Part of a small language model's weights: 22 layers.
Each number is 128 + 32 x the weight over its row's rms, rounded and kept within 0 to 255. Layers, rows and columns count from 0. The size above them is the row's rms in percent of the matrix's.

# layer 5 MLP down (transposed), 896x448, rms 0.118, rows 202-222, columns 336-447
size [102  98 105  96  95 100  96  94 102 101 101  97 100  97 101 101 101 103  97  95 101]
[[115 111 109 192 140  77 142 109 149  74 124 138 107 138 156 111 103 116 100 138  77 120  80 122 115 130 152  82  77 108 105 128 165 131 119 155  59  44 141 204 136  77 127 115 124 148 100 138  71 131 158 160 117  99  76 159 114 133 140 118 135  97 118 138 125 109 130 131 171  53 138 178 148  96 126 114  76 137 141 164 103 138 165 134 143 142 113 144 127 174 163  92 193 133 163 138 131  72 156 121 181 132 155 144 151  69 127 130 112 115 148 113]
 [173 188 131 168  87 112 118  54 113  83 109 193 107  64 131 159 135 137 165 124  80 177 114 154 132 107 155 184 142 120 125 150 164 206 152 140 135 144 143 148 140 133 144  73 147 170 199 127  81  90 110  94 131  79 194 140  96  64 134 147 153 118 142  72 104 153 139 137  99  83  83 160 182 174 142 148 166 113 142 122 181 141 100  58 136 152 134 132 149 130 125 151 147 146 115 165 158 147 192 174 127 171 180 149 130  52 133  67 135 178 182 168]
 [119 154  92 173 144 175 172 158 131 112 141 130 101  96 119 150  95 127 132 105 133 116 159  68  89 134  80 165 168  67 150  93 140  50 136 116  80 139 153 155 153 155 118 109 114 171 167 104 148  98 129 100 145 124 102 189 180 149 163 134 104 211 101 133 121 116 151 162 101  80 159 117 105 126 150  63 132  86 108 148  99  99 195 129  51 101 120 151  92 128 119 132 156  91 109 118 194 129 107 101 161 139 145  96 110 129 150 133 143 112 111 143]
 [155  96 180 135 121 156 143 158  99 154 103 119 122 109 166 117 154 100 199 152 143 123 137 171 158  82 112 175  74 132 123 158 179 168 174  99 142 149 108 129 128 128 129 150 149  34 159 135 158 138 200 145 129 146 147  87 129 163 103 153 106  99 130 142 145 130  53 124 164 144  67 120 103  65 119 151 143 119  77 114 118 150 123 174 155 125 144  87  70  87 158 106 136  75  97 168 131 135 118 138  96 127  92 144 177 147 175 142 119 115 127 121]
 [ 88 140  88 218 168 106 115 132 117 147 108 113 122 147 146  87 131 151 129 106 167 143 138 172 111 117 163 115 142  76 170 120 125 180 115 137 122 101  84 105 123 184 147 145 110  85 108 133 184 159 150 115 108 135 137 109 139 100 162 123 152  50 106 134 129 133  95  75 136 145 111 138 210 146 201 185  80 109 131 191 109 132 220 127 161  85 114  80 148 131 150 157 107 113 135  93 128  93 127 145 145 164  58 149 167 126 103 183  73 104 121 162]
 [145  54 125 152  71 156 142 174  79  88 152 175 105  84 151 158 162 135  68 135 184  98 120  95 144 105  75 125 133 148 129 134 136 186 122 125  92 115 112 118 111 141 105  90 126 138 150 144  95 116 129 130 172 134 143  87 131 114 145 123 175 124 146 176 132 160 154 105  68  49 110 159  57 166 105 138 135  95 108 143  89 112 108 176  94 139 130 146 103 117 147 139 141 175 142 184 104 125  92 105 166  90 139 147 124 146 143 136 164 157 148 135]
 [189 168 122 127 103 141 120 112  79 120 136 107 154 152 140 116 130 120 138 113 111 105 139 145 187 108 187 150 133 154 173 172 167 218 116 122 115 130  94 154 110 153  62 143 146 151 170 111 156 145  71  98 180  81 139 139 106 127 189 108 122 133  97 115  97 109  81  67 145 131 151 128 177  97 153  99 119 115 171 143 148 108 131 119 114 168 111 123 177 144 149 104 131 125 149  60  44 143 132 114  88  95 127 114 146 143 143  76 133 171 112 177]
 [138 141 166 141 126 103 138 117 115 114  69 124 125 112 119 127 153 169 130 124 166  50 115 126 169 137  73 127 137  86 139 100 228 119 141  77 135 131  70 156 135 140 131 169  79 166 122 122 114 155 107 175 140  65 137 134 135 122 161  83 129 137 121 156 117 136 112 109 166 159 134 111 145 140 125 133 129 130 129 156  92 132 147 126  97 122 114 141 208 124  95 141 109 154 174 146 199 183 157 141  91 117 159 134 117 108 148 146 185 129  87 123]
 [120 123 126 150 190 131 106 142 194  83  97 105 116 169 105  90 151 115 152 110 112  99 172 116 123 136 104 153 147  93 106 140 110  98 116 105  92 189  96 178 145  98  57 131  74 121  92 134 117 105  47  96 152 103 122 125  97 183 102  94  98 123  59  93 126 117 102 142 132 137  96 108  55 115 166 172 102 130  94 108 120 136 131 157 119 131 118 126 137 126 145 109 130 143 188 155 165 153  68 139 146 125 123 107  68 155 127 116 155 162 138 135]
 [114 177 125 217 143 102  81 128 102 105 137 165 185  58 121 163 135  66  98 169 155 138 131 121 147 130 132 180 119 117 100 111 148 100 147 115 137 168 139 153 143 171  77 122  87  91  73 130 129 157 127  84  12 119 125 141 155  86 123 145 156 164 117 171 164 148  77 140  88 116 158 110 112 146 125 140  93 151 149 136  84 106  91 128 165 114 148  92 142 102  83 132 102 120  94 148 107  95  59 157  89 117 113 121 161 169 161 154 117  74 154 149]
 [102 101 148 124 118 141 162  62 168  72 112 149 143 121 125 158 121 105 181 145 131 156 155  98 162 145 122 188 101 100 122 158 133 147 158 124 121  84 106 161 183 133 134 174 196 118  70  96  98 120 122 104 120 158 144 112 122  99 147 144 159 161 133 135 139 149 117 152  93 139 122 152 145 192  97 132 115 130 133  92 124 165 159 105 111 217 122 208 151 101  87  81 109 111  99 132 139 138 134  81 119 140 145 161 177 130 126 170 113 139 146 108]
 [195  58 122 135 170  94 124 127 134 110 139 148 101 151 104  99 112 123  90 119 130 153 110 127 145 107 116 117 223 162 174 114 170  71 159 122  97  99 186 107 115 113 120 133 145  83 181 157 127 172 115  75 129 122 112 149 135 124 136 151 103 150 128 136  82 127 150 127 114 139 194 186 148 146 142 105 109 128 130 125 189  57 141 109 104 119 192  93 120 130 159 157 187 102 192  98 153 143 123 163 116 125 151 108 159 124  86  79  87  94  93 115]
 [ 75 145 171 140 105 102 168 110 192 110 139  98 171  84  77 170 127 118 132 101 101 138 207 123 158 186 158 132  75 115  88 164 120 129 127 110 130 144  69 118  82 121 116 102 161 127 157 122 110 148 154  88 121 160 173  99 130 137 161 153 126 168 150 139 127 140  70 203  97 102  75 137 109 141 137 102  60 126 168 133  90 123 121  56 157 118 106 145  68  68  63 147 142 129 145 143  21 110 140 111 103 163 103  92  89 133 124 148 113  82 167 107]
 [ 95  99 133 122 116 129 103 185 115 111 143 100  41 147 131 111 183 116 110  90 179 120 129 123 150  95 169 153 172 149 111 190 113 183 156 128 129  81  99  98 148 181 124 123 134  69 111  61  89 126  84 122 126 134  91 119  53  99 178 139 163 147  94 104 131 131 134  89  86 159 139  85 113 113 135 102 101 141 212 149 177  74  79  79 138 115 161 135 107 133 134 210 108  59 119 117 133 186 105 111 124 161 193 121 157 129 156  88 164 131 147 140]
 [170 155 169  69 156 132 119 133 151 145 144 155  13 210 105 128 120 132 142  86  86 113 186 119 108 131 127 128 156 118 157 147 139 123 163 111 166  98  77 185  72 112  82 107 152 139 130  88 130 119 112 118 113 102  96 134 137  96 140  67 159 137 144  82 112  94 152  98  84 139 173 139 157 171 125 107 150  80 161 106 102 222 128 180 115 115 142 140 179 153 123 138 138 141 139 122 176 140 154 180  85 187 126 166 111 137 163  89 150 135 135 112]
 [103 148 152  69 198 116 160 180 153 148 119 141 122 114 141 134 143 166 134  91 131 131 139 132 170 117  94 124 151  46 139  89 134 139 164 121 117 105 164 186 103 105 125 119 101 151 142  81 153  87 131 178 171 153  83 107  93 131 108 124  97  50 202 155 119 211  88 123 119 174 167 142 127 137  99 175  99  64  94 121  77 162 137  82 121  83  99 154 180 110 175 114 113 157 186 139 205 127 120 145 147 162 112 129  56 125 137 162 131  64 139 105]
 [127 184  76 127  98 190 149 110 102 109 126 127 111 111 105 133  94  93 141 131  88 104 185 144 104 140 150 145  88 141 103 165  66 173  55 107 114 141 116 204 117 188 137 103 144  82 149 165  88 104 181 121 133  87 130 149 145 178 105 195 144 171 143 116 107  84  88 158 182  97 145 132 141 170 122 185  84 103 155 206 123 136  74 137 132 129  87 160 107 109 103 156 144 120 142 198 143 158 144 115 191 116  90 101 172 128 180 100 163 105 148 107]
 [148 118  83  95 102  27  84 130 192 119 109 126 149  82 112 108 155 160 116 127 118 107 187 145  72  83 199  38 126  65 134  78  78 105 134 152 117 150 142  93 122  87 137  75 165 111  93 134 144 128 130 144 128 120  72 133  70 146 132 194 158 100 146 151 119 121 146 139 130 135 205 175 167 114 138 135  74 140 132 169 143 139 147 134  78 162 132 163 168 144 165 116  97 161 134 151 133 120 194 125 151 146 141 150 101 146 116 147 122  88 129 145]
 [114 141  71 100 182 117 145 144  97 111 105  91 128 176 188 155 160 139 101 112 109  64 110 127 134 115 145 109 118 135 105  98 119  46 110 166 149 162 111 160  80  84 104 128 118  82 134 159 119 167  90 120 144 115 116  82 157 108  98 109 142  96 112 138 131 105 128 205 135 157 128 129  95 252 115 130 117  96 164 160 100  72  98 122 120 151 138 107 126 109 147 183 130 161 148 159 122 132 104 130 134 118 117 183 132 100  82 114  99 158 157  83]
 [119 121 125 133 136 146 139 114  50 215 111 117 109 145 135 151 105 122 119 143 170 155 189  98 113 134  99 209 141 144 175 168 175 112 154  90 176 173 164 139 131 111 206 157 191 129  77 115 149 116 176 116 155 148 132 152 211  97 151 128 127 111 144  98  90 156 110 187 129 161  83 117  95 113 129 119 101 110 146 184 157 105 141 136 136 127 125  96  41 124 120 154  74 108  89 105 158 147 205 172 119 110  73  98 138  80 122 118  82  86 118 139]
 [183 140 107 155 209  84 134 112 149  83 121 147 149 159 111 141 154 130 154 148 119 100 101 103  92 141 153 167 127 111 138 165 127 216 128 200 180 125 117  69  95  69 193 151 104 114 177 184 161 134 172  92 172 179 130 172 118 115 179 158 151 108 127  79  92 127 157 145 120  84  97 142 130  74 131 114 167 138 226 143 168  26 132 187  70 101 113 110 180  81 128 179 104 145 127 127 176 193 167 133 165  65 127 144 104 150  90 113  75 122 148 115]]
# layer 5 MLP gate, 896x448, rms 0.122, rows 203-223, columns 336-447
size [ 94  97  95 100  92  98 102 101 108 101  92  96  97 108 102  94 107 102  89 102  96]
[[108 124 160 149 176 120 130  76  81 191 145 108  84 117 100 136 111 153  93 138 151 121  98 135 125 137 180 151 134 131 110  64 155 131  92 136  98 114 140 105 163 121  83 151 154 104 171 152 137 125 116 144 106 111 165 114  93 122 180 119 118  70 101 126 101 130 155 108 170 127 141  92 110 114 117 124  96 164 181 153 128 133 119 115 111 120 142 109 143 157 126  96 131 146 100 138  31 133  99 125 133 154  51 150 128 142 133 118 118 133 104  89]
 [131 161 171  84 167 170 154 137 159 109 117 129 107 193  99 110 123 161 104 124 126 113 127 129 150 143 112 154  54 121 151 135 156 204 169  87 145 175 115 106 157 115 109 152 128 182 148 149 132  79 156 145 108 110 143 141 126 171 152 125 133 143 162 110 112 135 121 158 150 133  87 141 155  78 199 125 157  95  92 126 180 197 143 122 102 110 169 138  79  93 102  86  99 118  80 148  84 115  60  94 186 130 172 112 135 145  79 153  72 129 140 110]
 [101 152  72 124 119 104  80 117 129  95 105 128 186 170 131  96 148 126  75 145  98 134  90 144  93  87 162 214 111  92 126 118 119 141 151 121 153 136 162 121 132 151  92 164 112 116 125 143 129  99 142 138 136 119 149 171 100 145 221  73 113 102 103  76 143  65 131 141  93 143 117 136 181 144 155 158 125 105 169 137 129 121  95 122  83 122 157 107 114 123  76 119 109 132 127 102 109 183 128 155 155 142 127 112 151 110 185  85 122  92  98  56]
 [114  59 150 172  89 124 121 140  90  92 107  99 160 127 153  54 151 173 120  87 123 153 105 144 143 183 154 153 132  89 124  90 118 123  96 109  98 127 122 222  70  81  85 150 161  41  72 140 164 127  68 106 134 115 123 154 117  83  87  76 139 136 136 114 112 120  91  81 138 123 153 119 152 139 128 140 120 173 102  98  99 136 108 125  99 156  61 135 125 132 154 133 102 124  88  68 167 124 151 155 102 121 126  58 143 133 123 150 138 113 187 116]
 [106 125 155 101 122 153 150 167  67 117 116 155 146  43 143 114 133 152 111  82 136 177 137 158 105 147  83 109 150 121 136 145 118 151 142 163 162  96 133 141 139 142 173 119 107 115 230 172  87 140 135  84 119 182 119 118 145 183  79 144  95 118 155 107  94 169 154 160  88 146 173 147  19 129 103  96 138 112  95 145 122 131 143 112 131 107 112 112 132  74  95  67 201 154 170 133 135 101 162 106 119 100  78 150 141 135 222 123 127 144 124  76]
 [129 119 134  94 126 134 150 106 149 103 112 149  93 140 132 150 157 162 148 130 149 128  62 107 117  96  76  78 175  96 109 115 113 161  93 139 111 110 134  97 113 125 144  66 135 151 166 134 120 151 147 123 162 125 148 192 174  86 131 147 131 135 108 140 111 118 111 151 116 103 127 105 157 128 121 152 157 135  93 144 157 174 199 117  68 124 186 117 164 127 180 103 145 140  64 149 100 103 107 125 124 199 137 148 155 100 104 158 145 109 137 141]
 [137 161 141 161 125 138 143 163 133 123 116 198  86 131 148 109 133  99 163 152 174 186 151 149 145  52 129 126 145 146  99 154 103 101 157 130  88 101 114 115 134 115  76 152 129  91 116 161 185 171 173 144 106  72 113  95  98 187  96 119 112 145 144 130 135  72 143 131 134 129 131 146 166  94 147 114 119 119  74 118 183  82 136 175 143 127 113 124 199 123 199  93 167 146  92 196 147 121 157 178 128 145 155 108 161  53  97 117 169 131 156 190]
 [175  96  99 176 171 128 100 112 129 157  95 139 143 119 187 136 100 155  99 127 110 144 116 131 166  92 146 166 109 127 114 141 159 171 192 141 115 142  70 121 158 202  89 105 168 114 113 110 128 186 117  80 106 130 100 175 115 166 108 169 142  86  73 118 134 144 128 123 181 131 127  97 124 194  81 109 145 108  77  94 134 199 136 111 171 114 154 112 172 122 102 141  86 119 130 121 124 143 139 156  72 114 134 106  82 129  72  77 165 163 116 137]
 [139  83 118 156 165 177 157  74 186 137 168  99 128 164  98 136  87 152 128 109  84 160 213  88 161  70 155 167 123 105  83 114  91 110 163 119 151 144 103 182 171 127 153  95 100 159 150 174 147 142 131  94 137 101  80 132 115 111 125  93 130  70 163 138 113 117 156  97 119 184 163 176 106 117 130 141 128  73 108 163  83 102 156 109 101 112 122 103 104 134 141  86 105 188 124  97 175 170 180 127  96 131 142 143 130 125 142 136 121 136 197 146]
 [ 93 161 124  91 158 205 143 126 122 118 197 135 120 131  90 138 189  71 143 110 133 125 151 106 160  74 125  88 148  97  96 160  93 135 169 158 144 109 165 119  82 101 176 154 103 132 203  76 198 156 100  87 130 108 135 117 110 103 159 161 183  91 139  94 168 105 141 109 128 126 111 125 141  90 130 135  73 132 159 115 132 141 140 121 146  98 129 117  70  99  59 142 117 129 118 117 118 104 133 164 160 110 122 156 189 150 162 105  71 107 132 111]
 [144   9  97 150  92  67 111 140 107 101 173 115 112 157 116 147 146 100  87 115 147 118 103 105 162 149 117 127 175 160 146  99 109  99  75 129 155 126 180 153  59 107 109 104 137 117 112 126 138 205 109  95 115 108 146 157  88 148 149  83  74 129 116  89 121 196  98 112 119  89 162 180 133 120 132 139 190 154 173 145 167  87 112 111 121 110 174  75 148 117 177 173 200  93 163 155 154 160 121 143 132 189 114 107 156 127 134 142 167 117  95 129]
 [ 97 140 147  84 131 103 114 146  82  90 181 154 110 114 110  81 118 130  71 110  51 124 163 130 139 167 164 141 144  91 121  83 144  97 196 128 148 134 137 204 115 171 147 122  91  29 133 122  98  95 120 107  95 147 189 184  98 151 130 109 114 142 171 152 202 129 115 105  87 125  94  86 121 156 121  87 158 127  69  90 167  92 101 136  90 189 175 156 153 160 163  92 158 166  57 119 144 133  90 115 113 116 124 135 148 101 143  98 161 102 152 106]
 [128 126 125 132 113  96 139  88  70 172 155 110 107 122 157 159 165  81 138 165 126 134  81 104 124 136 136  76 117  80  86 142 126 113 146 104 163 167 133 146 104 183 147 133 158 153 170 135 106 154 125 115  84 109 177 156 106  98 163 181 116 101 176  98 173 101 105 166 128 136 134 150 158 130 132 149 127 109 155 138 121  79 187 104 103 147 115 153  95 150 131 110 104 129 196 136 146  89 210 106  92 125 152 106 156 145 135 137 131  76 122  95]
 [102 111 106  99 137 101 149 130 123 134 112 167 197 133 119 145 164 110 132 135 123  74 112 149 151 152 131 104 128 115 101  69 151 146 154 160 188  99  80 125 117 139  54  84 100 102 110 119 103  73 155 215 117 121 118  76 144 171 148 103 152 109 164 142 112 135 195 140 187 169 119 178  69  91  64 166 125 104 140 116 122 164 109 102 206  72 144 127 104 162 134 117 137 110 121  65 146 143  66 132  91 109 112 146 114 135 133 101 145 144 127  82]
 [133 129 172  77 152 122 170 112 114 134 184 148  77 136 135 137  92 137 143 119 169  94 142 127 177  59 160 116 165 125  88 176  42 144 165 129 146  91 160  96 146 161 110 121 132 120  57  91 112 154 106  98 145 179 128 138 139  61 135 105 117 137 128  88 118  86  87 132  93 152 134  83  96  96  82 134 126  78 124 145 183 141 169 152 142  49 134 148 113 173 121 174 165 126 130 115 129 126 137 144 170 148 190 170 149 141 142 199 152 150 147 134]
 [181  86 122 109 123 122 155 120  79 137 112 105 140 123 109 113  92 118 216 165  89 103 155 162 107 159 155 116 156  84 125 145 179  76  78 123 106 141 113 151  56 131 116  68 118 171  78 151 187 152 111  89 151 119 144 160 148 124 139 130 193  64 109  96 101 180 112 131 148 141 105 101  79 120 132 165 150 115 127  87 103  78 146 210 141 150 144  97 126 107 113 121  84 101 124 142 153 120 137 140 160 133 159 117 134  90  87 127 137 153 128 107]
 [128 107 154  82  83 107 168 173 153 118 122 149 175 179 108 211 129  81 128 146 109 118 103  86 131 130  96 116 132 150  87  95 152 115 111 136 146 120 185 134  89 177 111 154 140  74 102 135 104 123 161 145 165 149  81 138 182 178 134 147 128 191  89  95 145 102 101 153 133 140  89 126  77 137 172 112 161 128 238  77 107 124 117 221 130  91 132 106 103 143 148 110 159 129 120 154 168  87 121 160  93 119 132 122 149 133 117 113 111 120 145  75]
 [150 105 175 156 126 109 173 183  83  79  94 157 167 152 154  94 160 123  97 112 120 137 207  58 110 110 132 120 145 155 113 117 101 148 131 100 112 108 133 139 150 117  71 131 138  92 115 114 183 140  91 136 155 104 175 128  77  92 138  91 111 108 126 183  86 150 135 128 169 149  86 127 130 133 128 114 130 138  73 150 165 142 119 164 158 127  83 128 121 100  92  55 120 108  88 153 112 137 116 132 153 150 143 176 143 139 121 108 166 105 115 113]
 [160  81  80 131 204  58 120 128 133 156 170 135 103 160 140 148 142  84 114 166 164 166 144 208 141 101 141 151 169 158 185 105 123 192 170  92 158 104  68 148  85 110 102 161  91 175 123 169  99 124 135 133 194 149 136 145  91 123  97 131 141 130 143 136  50  68 159 129  96 137  99  81 106 153  97 144 116 130 139 139 134 136 130 126  77 156 168 171 126 167 132 121 183 148 133 183 125 151 113 109 126 101 100 101 129 122  88 134  50 126 192 156]
 [145 120 152 109 111 120 155  40 172 124 160  86 120 150 101 158 133 121 185  68 142  81 121 148  95  70 172  88 127  70  79  80 100  90 171  54 138  95 134 143 146 109 151 104 140 100 117  68 131 164 120 163 171 126  97 156  99 135 130 155 131 102 152 161 103 123 113 121 160 222 106 149 182 139 122  86 108 150 102 137 211 120 139 130 164 153 123  65 122 135 110 103  94 173  93 130 183 101 140 106 116 131 185  81  71  90 147 159 137 106 134 149]
 [128 129 126  94  61 134  63  59 170 150 142 149 191 132 155 194 151 125 136 183  86 122 109 162 123 133 118 146 161 160 144  73 150 138 155 193 132  85 100 142 129 188 148 160  81 118 156  61 160 145 184 122 108 125 135 119 140 141 160  82 131 142 141 120 103 114 157 111 141 114 151 145 129 127 181 176 138 139  96 156 161 104 112  89 150 140 127 144 124 198 156 166 167 132 130 132  72  73  81 112 200 121 121 145 156 107 114 185 100 126 102 111]]
# layer 5 MLP up, 896x448, rms 0.123, rows 203-222, columns 336-447
size [100  96  98  99  93  98 100 104 104 103  85  99  93 106 105  92 103 100  91 107]
[[155 159 178 151 122 109  43  94  70  97 141 126  77 173 132 112  57 122 129  85 175 159 153  94 147 187 156 136 119 132 134 106  95 153  80 101  81 117  83 114 119 135 114 140 147 156 146 125 130 138 104  94 139 150 110 118 163 127 175 110 113  90 145  98 127 103 164 105 113 125 136 151 150 107 151 113 160 181 151 140 120 137 189  82  86  77 115 168 128 179 112 126 148 129  53 160 135 114 110 150 140 167 134 172 134 187 145 166 167 127 124  83]
 [163 157 121 122 163 165  87 181 120 122 126 113 135 134 117 127  95 136 123 164 106 109 118 145 152 103  68 130  91 117 153 145 148 148 127 141 127 152 107 158 157 124 137 136 156  95 175 185 144 137 117 146  93 112 160 159 148 165 128 154 126 185 192 110 149  95 164 173  84 136 115  72 183 122 179 121 135  85  37 144 161 120 139 143 111 106 116  98  88  90  72  59 108 122 114 128  66  83 133  93 144  95 153 189 157 132  83 125 127 109 154  89]
 [159 126 180 132  98 165 162 195 124 122 117 108 110 148 113 102 117 132 165 109 174 101  83 109 141 152 196 129 142 188 146 169 135  96 113 167 120 122 138  98  80 170 148  54 117 140  63  97  86 171 118 103 186 103 144 142 169  70 169 177 117 142 115 138 112 127  93 178 109 137 155 124 145 121  99 106 122 164 142 131 158 154 126 146  92  97 127 183 138 154 128 167  98 125  94 186 181 111 103 177  89  82 158 151 177 181  95 181 101 151 107 111]
 [154 166 162 122 149 107 156  99 188 186 132 155 111  88 134 193  77 116 172 181 174 132 142 117 170  71 166 105 102 117 136 187 129 113 144 160 112 194  94 147 117 125 190 110 105 152 102  91 147 220 123 118 113 179 181 121 183 163 104 161 139 104 137 129 159 171 168  99 100 174 151 165  31 108 129 163 136 136 127 108 170 117 133 107  95 118 120 136 153 106 130 110 104  53 161 164 128 114 135  98 176 123  60 168 142 184 163  93 130 103  91 127]
 [145 103  87 152 153 108 126 126  70 149 166 108 149 105  79 119 165  91  90 101  84 169 148  94 122 116  74 159 136  52 158 117 131 161 133 153 132  67 164  62 137  82 115 109 115  79 137 145 106 179 140  60 146 139  88 133 140 145  83 125 114 122 159 140 133 152  99 162  70 116 197 131 133 132 164 149 128 162 111 140 116 123 163 184  95  81 122 107 155 140 195 127 145 166 138 124 132 103 129  67  87  95 157  91 128 152  98 177 165 137 129 109]
 [144  95 153 114 156 112 162 115 133 120 161 130  81  91  89  82 156 130 143  77 164  88 110 104 132 115  84 110 170  93 115 106  58 105 193 113  97 114 165  91 136 128 140  76  92 153 134 138 110 160 105 139 165 134 123 195 143  78 168 116 185 146 104 188 102  82 101 105 106 144 145 114 129 130 134 150 162 141 123 152 146 107 187 101  82  96 158 130 128  84 141  54 151 123 118 128 107  76  81 127 123 142 141 131 148  97 103 145 153 112  90 136]
 [168 164 102 159 165 176  47 127 211 206 112 130  75 128 167 160  81 150 173  82 113 135 127 124 176 117 144 130 171 135 154 120 173 118 148 215  86 178 130 165  99 121  84 121 137 182  70 138 120 166 103 105 140 113  88 113 135 100  99 139 122  89 131 102  88 120 114 110 132 120 124  92 180 119 117 127 151 172 109  85 126 146 107 140 172  76 127 168 137 116 141 130 152 176 152 165 160 157 156 161 133 122 180 118 146 124 100 165 201 145 114 223]
 [191 166 126  98 152 195 100 110 142 159 130  93 153 101 146 153 168 174 102 196  93 163 131 180 159 144 155 138 148 159  95 160 160 131 120 102 131 124 146  95 175 155  79 120 138 132 142 100 139 136 126 123 110 142 143  96 181  65 120 148 148  64 130 115  59 108 157 116 155 127 134  46  91 134 134 166 149 124 176  84 123 102 118 140 157 130 113  43  64 107 127 151 130  81 134 124  92 226 127 129  79 162 135  56  81 135 123  94 132  93 106 174]
 [ 94 125 141 122 192 110 102 138  89 109 102 133 132  99 148 184  83 122 121 216 172 135 106 148 108 126 125 152 143 113 105 120 131 101 128  62 121 147 178 118 140 130 122 158 190 131 113  82 132 131 157 183  85 140 158 113 143 145 100 146 128 154 148 143 225 129 128 151 122  42  63 148  94 164 106 109  83  79 205  98 144 145  37 108 119 139 135 169 136 119 104 109 159 147 144 109  54 162 129 145 138 116 138  75 174  89  96 110 143 141 134 102]
 [182 156 129 114  55 116 135  99 127 100  59 113 124  92 127 148  45 185 112 151 111 178 106 129  98 201  88 207 120 160 113  83 132 141  99 150 154 102 174 147 157 148 120 130 101 123  44 167  55  82 142 191 114 133 113 112 129 132 108 120 103 161 121 172 107 171  93 125 149 133  68  40 167 129 170  89 143 149 101  54 128 117 160 110 131 137 141 148 150 151 140  73 129 136  87 149 129 110 165 101  98 106 111  32 131 148  60 165 114 201 115 146]
 [145   7 125 143 138 154  99 108 139 100  98 127 114 138 134  98 141 111  96  82 137 118  92 127 122  93 161  84 138 145 153 138  81 158 134 112 138  83 174 144  89  91 155 158 120 161 132 157 132 152 151 150 104 114 154 141  85 179 161  90  76 128 154 102 135 177 107 123  83  83 176 171  86 171 140 149 123 143 143 184 166  45 126 140 107 147 101 100 159 139 171 163 182 119 170 162 178 160 125 164 137 140  97  80 175 162 118 142 153  91 130 130]
 [114 156 166 185 125 182  87 141 125 101 114 105 133 145 180 113 145  99 145 139 200 158 120 142 142 129 170 128 132 127 138 103 143 161 141 126  76 158  95 124 110 110 145 147 118 167 119 100 118 162 114 185 125  80 101 181 128  81 143  97 135 165 125  81 128 119 108 103 148  75 142  69 101 122 106  90  83 152 166 163  99  81 148 131 164 116  92 103 114  96 133 145 159 157 173 162 118 125 131 150 109 143 156  82 122 125 114 174  82 144 114 146]
 [137 120 156 164  72 187 162 172 156  99 136  96 143 141 124 121  86 176 109 140 130 100 141 127 112 135 148 183 102 176 163  68  94 163 154 146 144 111 129 125 158  73  90  89 137 186 132  98 105 103 120 136 132 156 110 154 169 147 144 113 106  71  86 164 149 175 117  88 169 129 114  97 124 142 126 145  98 136  79 141 154 110 114 147 145 159 113 125 155 115  80 108 173  90 151  92 153 163 135 159 163 132 114 104 143 100 159 136 108 121 119  86]
 [ 66 115 147 170 101 102 172 142 116 168 155 129 129 127  80 139 121  87 107 150 174 120  81  90 143 174 135 139 179 162 142  69 180  75 146 130 122 167  92  66 142 147  74 150  87 134 113 166 148 134 141 172 171 117 163  67 155 150 131 160 144  94 157 155 158  98 135 125 134 140 129 157 125  85  90 133 139 118  68 134 148 147 124  91 169  79 126 156 134 183 153  68 156  77 161 155 163 154 111 188  98 125  87 164  68 151 148 107 102 129  99  60]
 [180 128 141 127 113 126 161 141 147 108 152 134 123 116 136 154 148 147 101 147 190  78 144 119 162 114 145  87 152 119 168 144  64 134 176  75 135 148 148  62 113 153 151 124 151 165  80 120 132 171 133 157 136 142 120 181 143  79 102 150 116 218  13 146 141  84 102 123  81 154 138  86 112  88  89 144 112 126 113 156 135 184 164 146 139  96 102 171  99 139 176 168 188  76 122 102 120 197 111 150 152  83 180 112 121 168 147 162 172 209 161 145]
 [ 99 126 126 143  26 131 120 108 141 182  63 179 110  90  99 106 195 169 137  61 106 109 118 103 121 133 138 154 104 140  78  98 122 139  94 124 111 138 155 130  66 171 110  86 181 129 124 130 153 104 194 171 162  67 115 103 126  98 116 141 155 157 159 117 159 140 157 140  98 114 158 110 108 173 163 115 124 132  88  68 171 103 108 118 105 132 111 150 138 106 126 137 102 195 116 160  89 139  98 134 215 158 109 122 162  99 163 164 163  99 175 101]
 [138 158 119 161 188 171 101 163 132 131 113 153 120  91 166  98 119 116 101 158 148 176 129  82 125 136  95  77 153 189 116 134 159 150 177 174 145 137 141  67 112 139 114 143 126 123 149  63 102 119  80  74 112 159 151  95  91 113 116 117 131 121 113 130  98 141 119 101 137 151 142 138 116 174  74 170 121 152  94 102 115  94 105 150 158 138 113  96 143  88  68 178 138 127 132 157 154 168 115  91 156 134 130 116 159 218  77 162 163 112 122 101]
 [124 153 116  98 100 143 179 121 134 117 185 137 133 136 132 140 103 141 127 120 125 138 117 128 209 188 124  95 151 176 113 124 161 171 105 164  89  57 129 136 146 161  70 147 160 141 145 116  97 150 103 139 133 172 137 148  79 114 117 102 105 132 145 117  80 113 144 114 163 127  81  84 113 149  88 111 101  97 102 176 147 154 112 126 116  79  46 202  95 101 210 128  97 128  82 138 165 106 100  70 108 132  55 160 129  98  97  76 140 164 157  87]
 [118 152 122 101  71 103 167 103  88 152 126 105  71 157 112  78 137 168 127 123 122 108 123 107 132  85 129  98 122  66 104 123 168 112 160 141  71 139 129  80 160 147 135 123  84 114  97 155 133 145 120  89 127 132 105  90  91  81 190  76 153 108 144 116 124 129 163 125 149 128  98 116 128 154 131 124  81 100 107 196 159 156 101 120  91 149 169  93 156 100 131 158 117 142 144 110 113  45 190 101 100 172 119  75 130 148  53  76 114  96 157  95]
 [151 127 129 130 134 120 157 141 120 153 187  59 126 108 102 125 140 113 148 126 115  99 216 149 108 113 200  79 105  65 154 171  72 163 102  91 153 112 128 205 175 156 151 102 149 166  97 143  96  17 101 139 162 150 104 146 166  62 106 134 143 142 125 176  86  82 104 128 113 185 114 141 158 126 105 192  83 148 118 115  79  99 128 134 143 105  88 111 167 154 124 128  98  96 161 129 138 137  83  89  64  77 128 153 102 139 131  98 139 104  96 156]]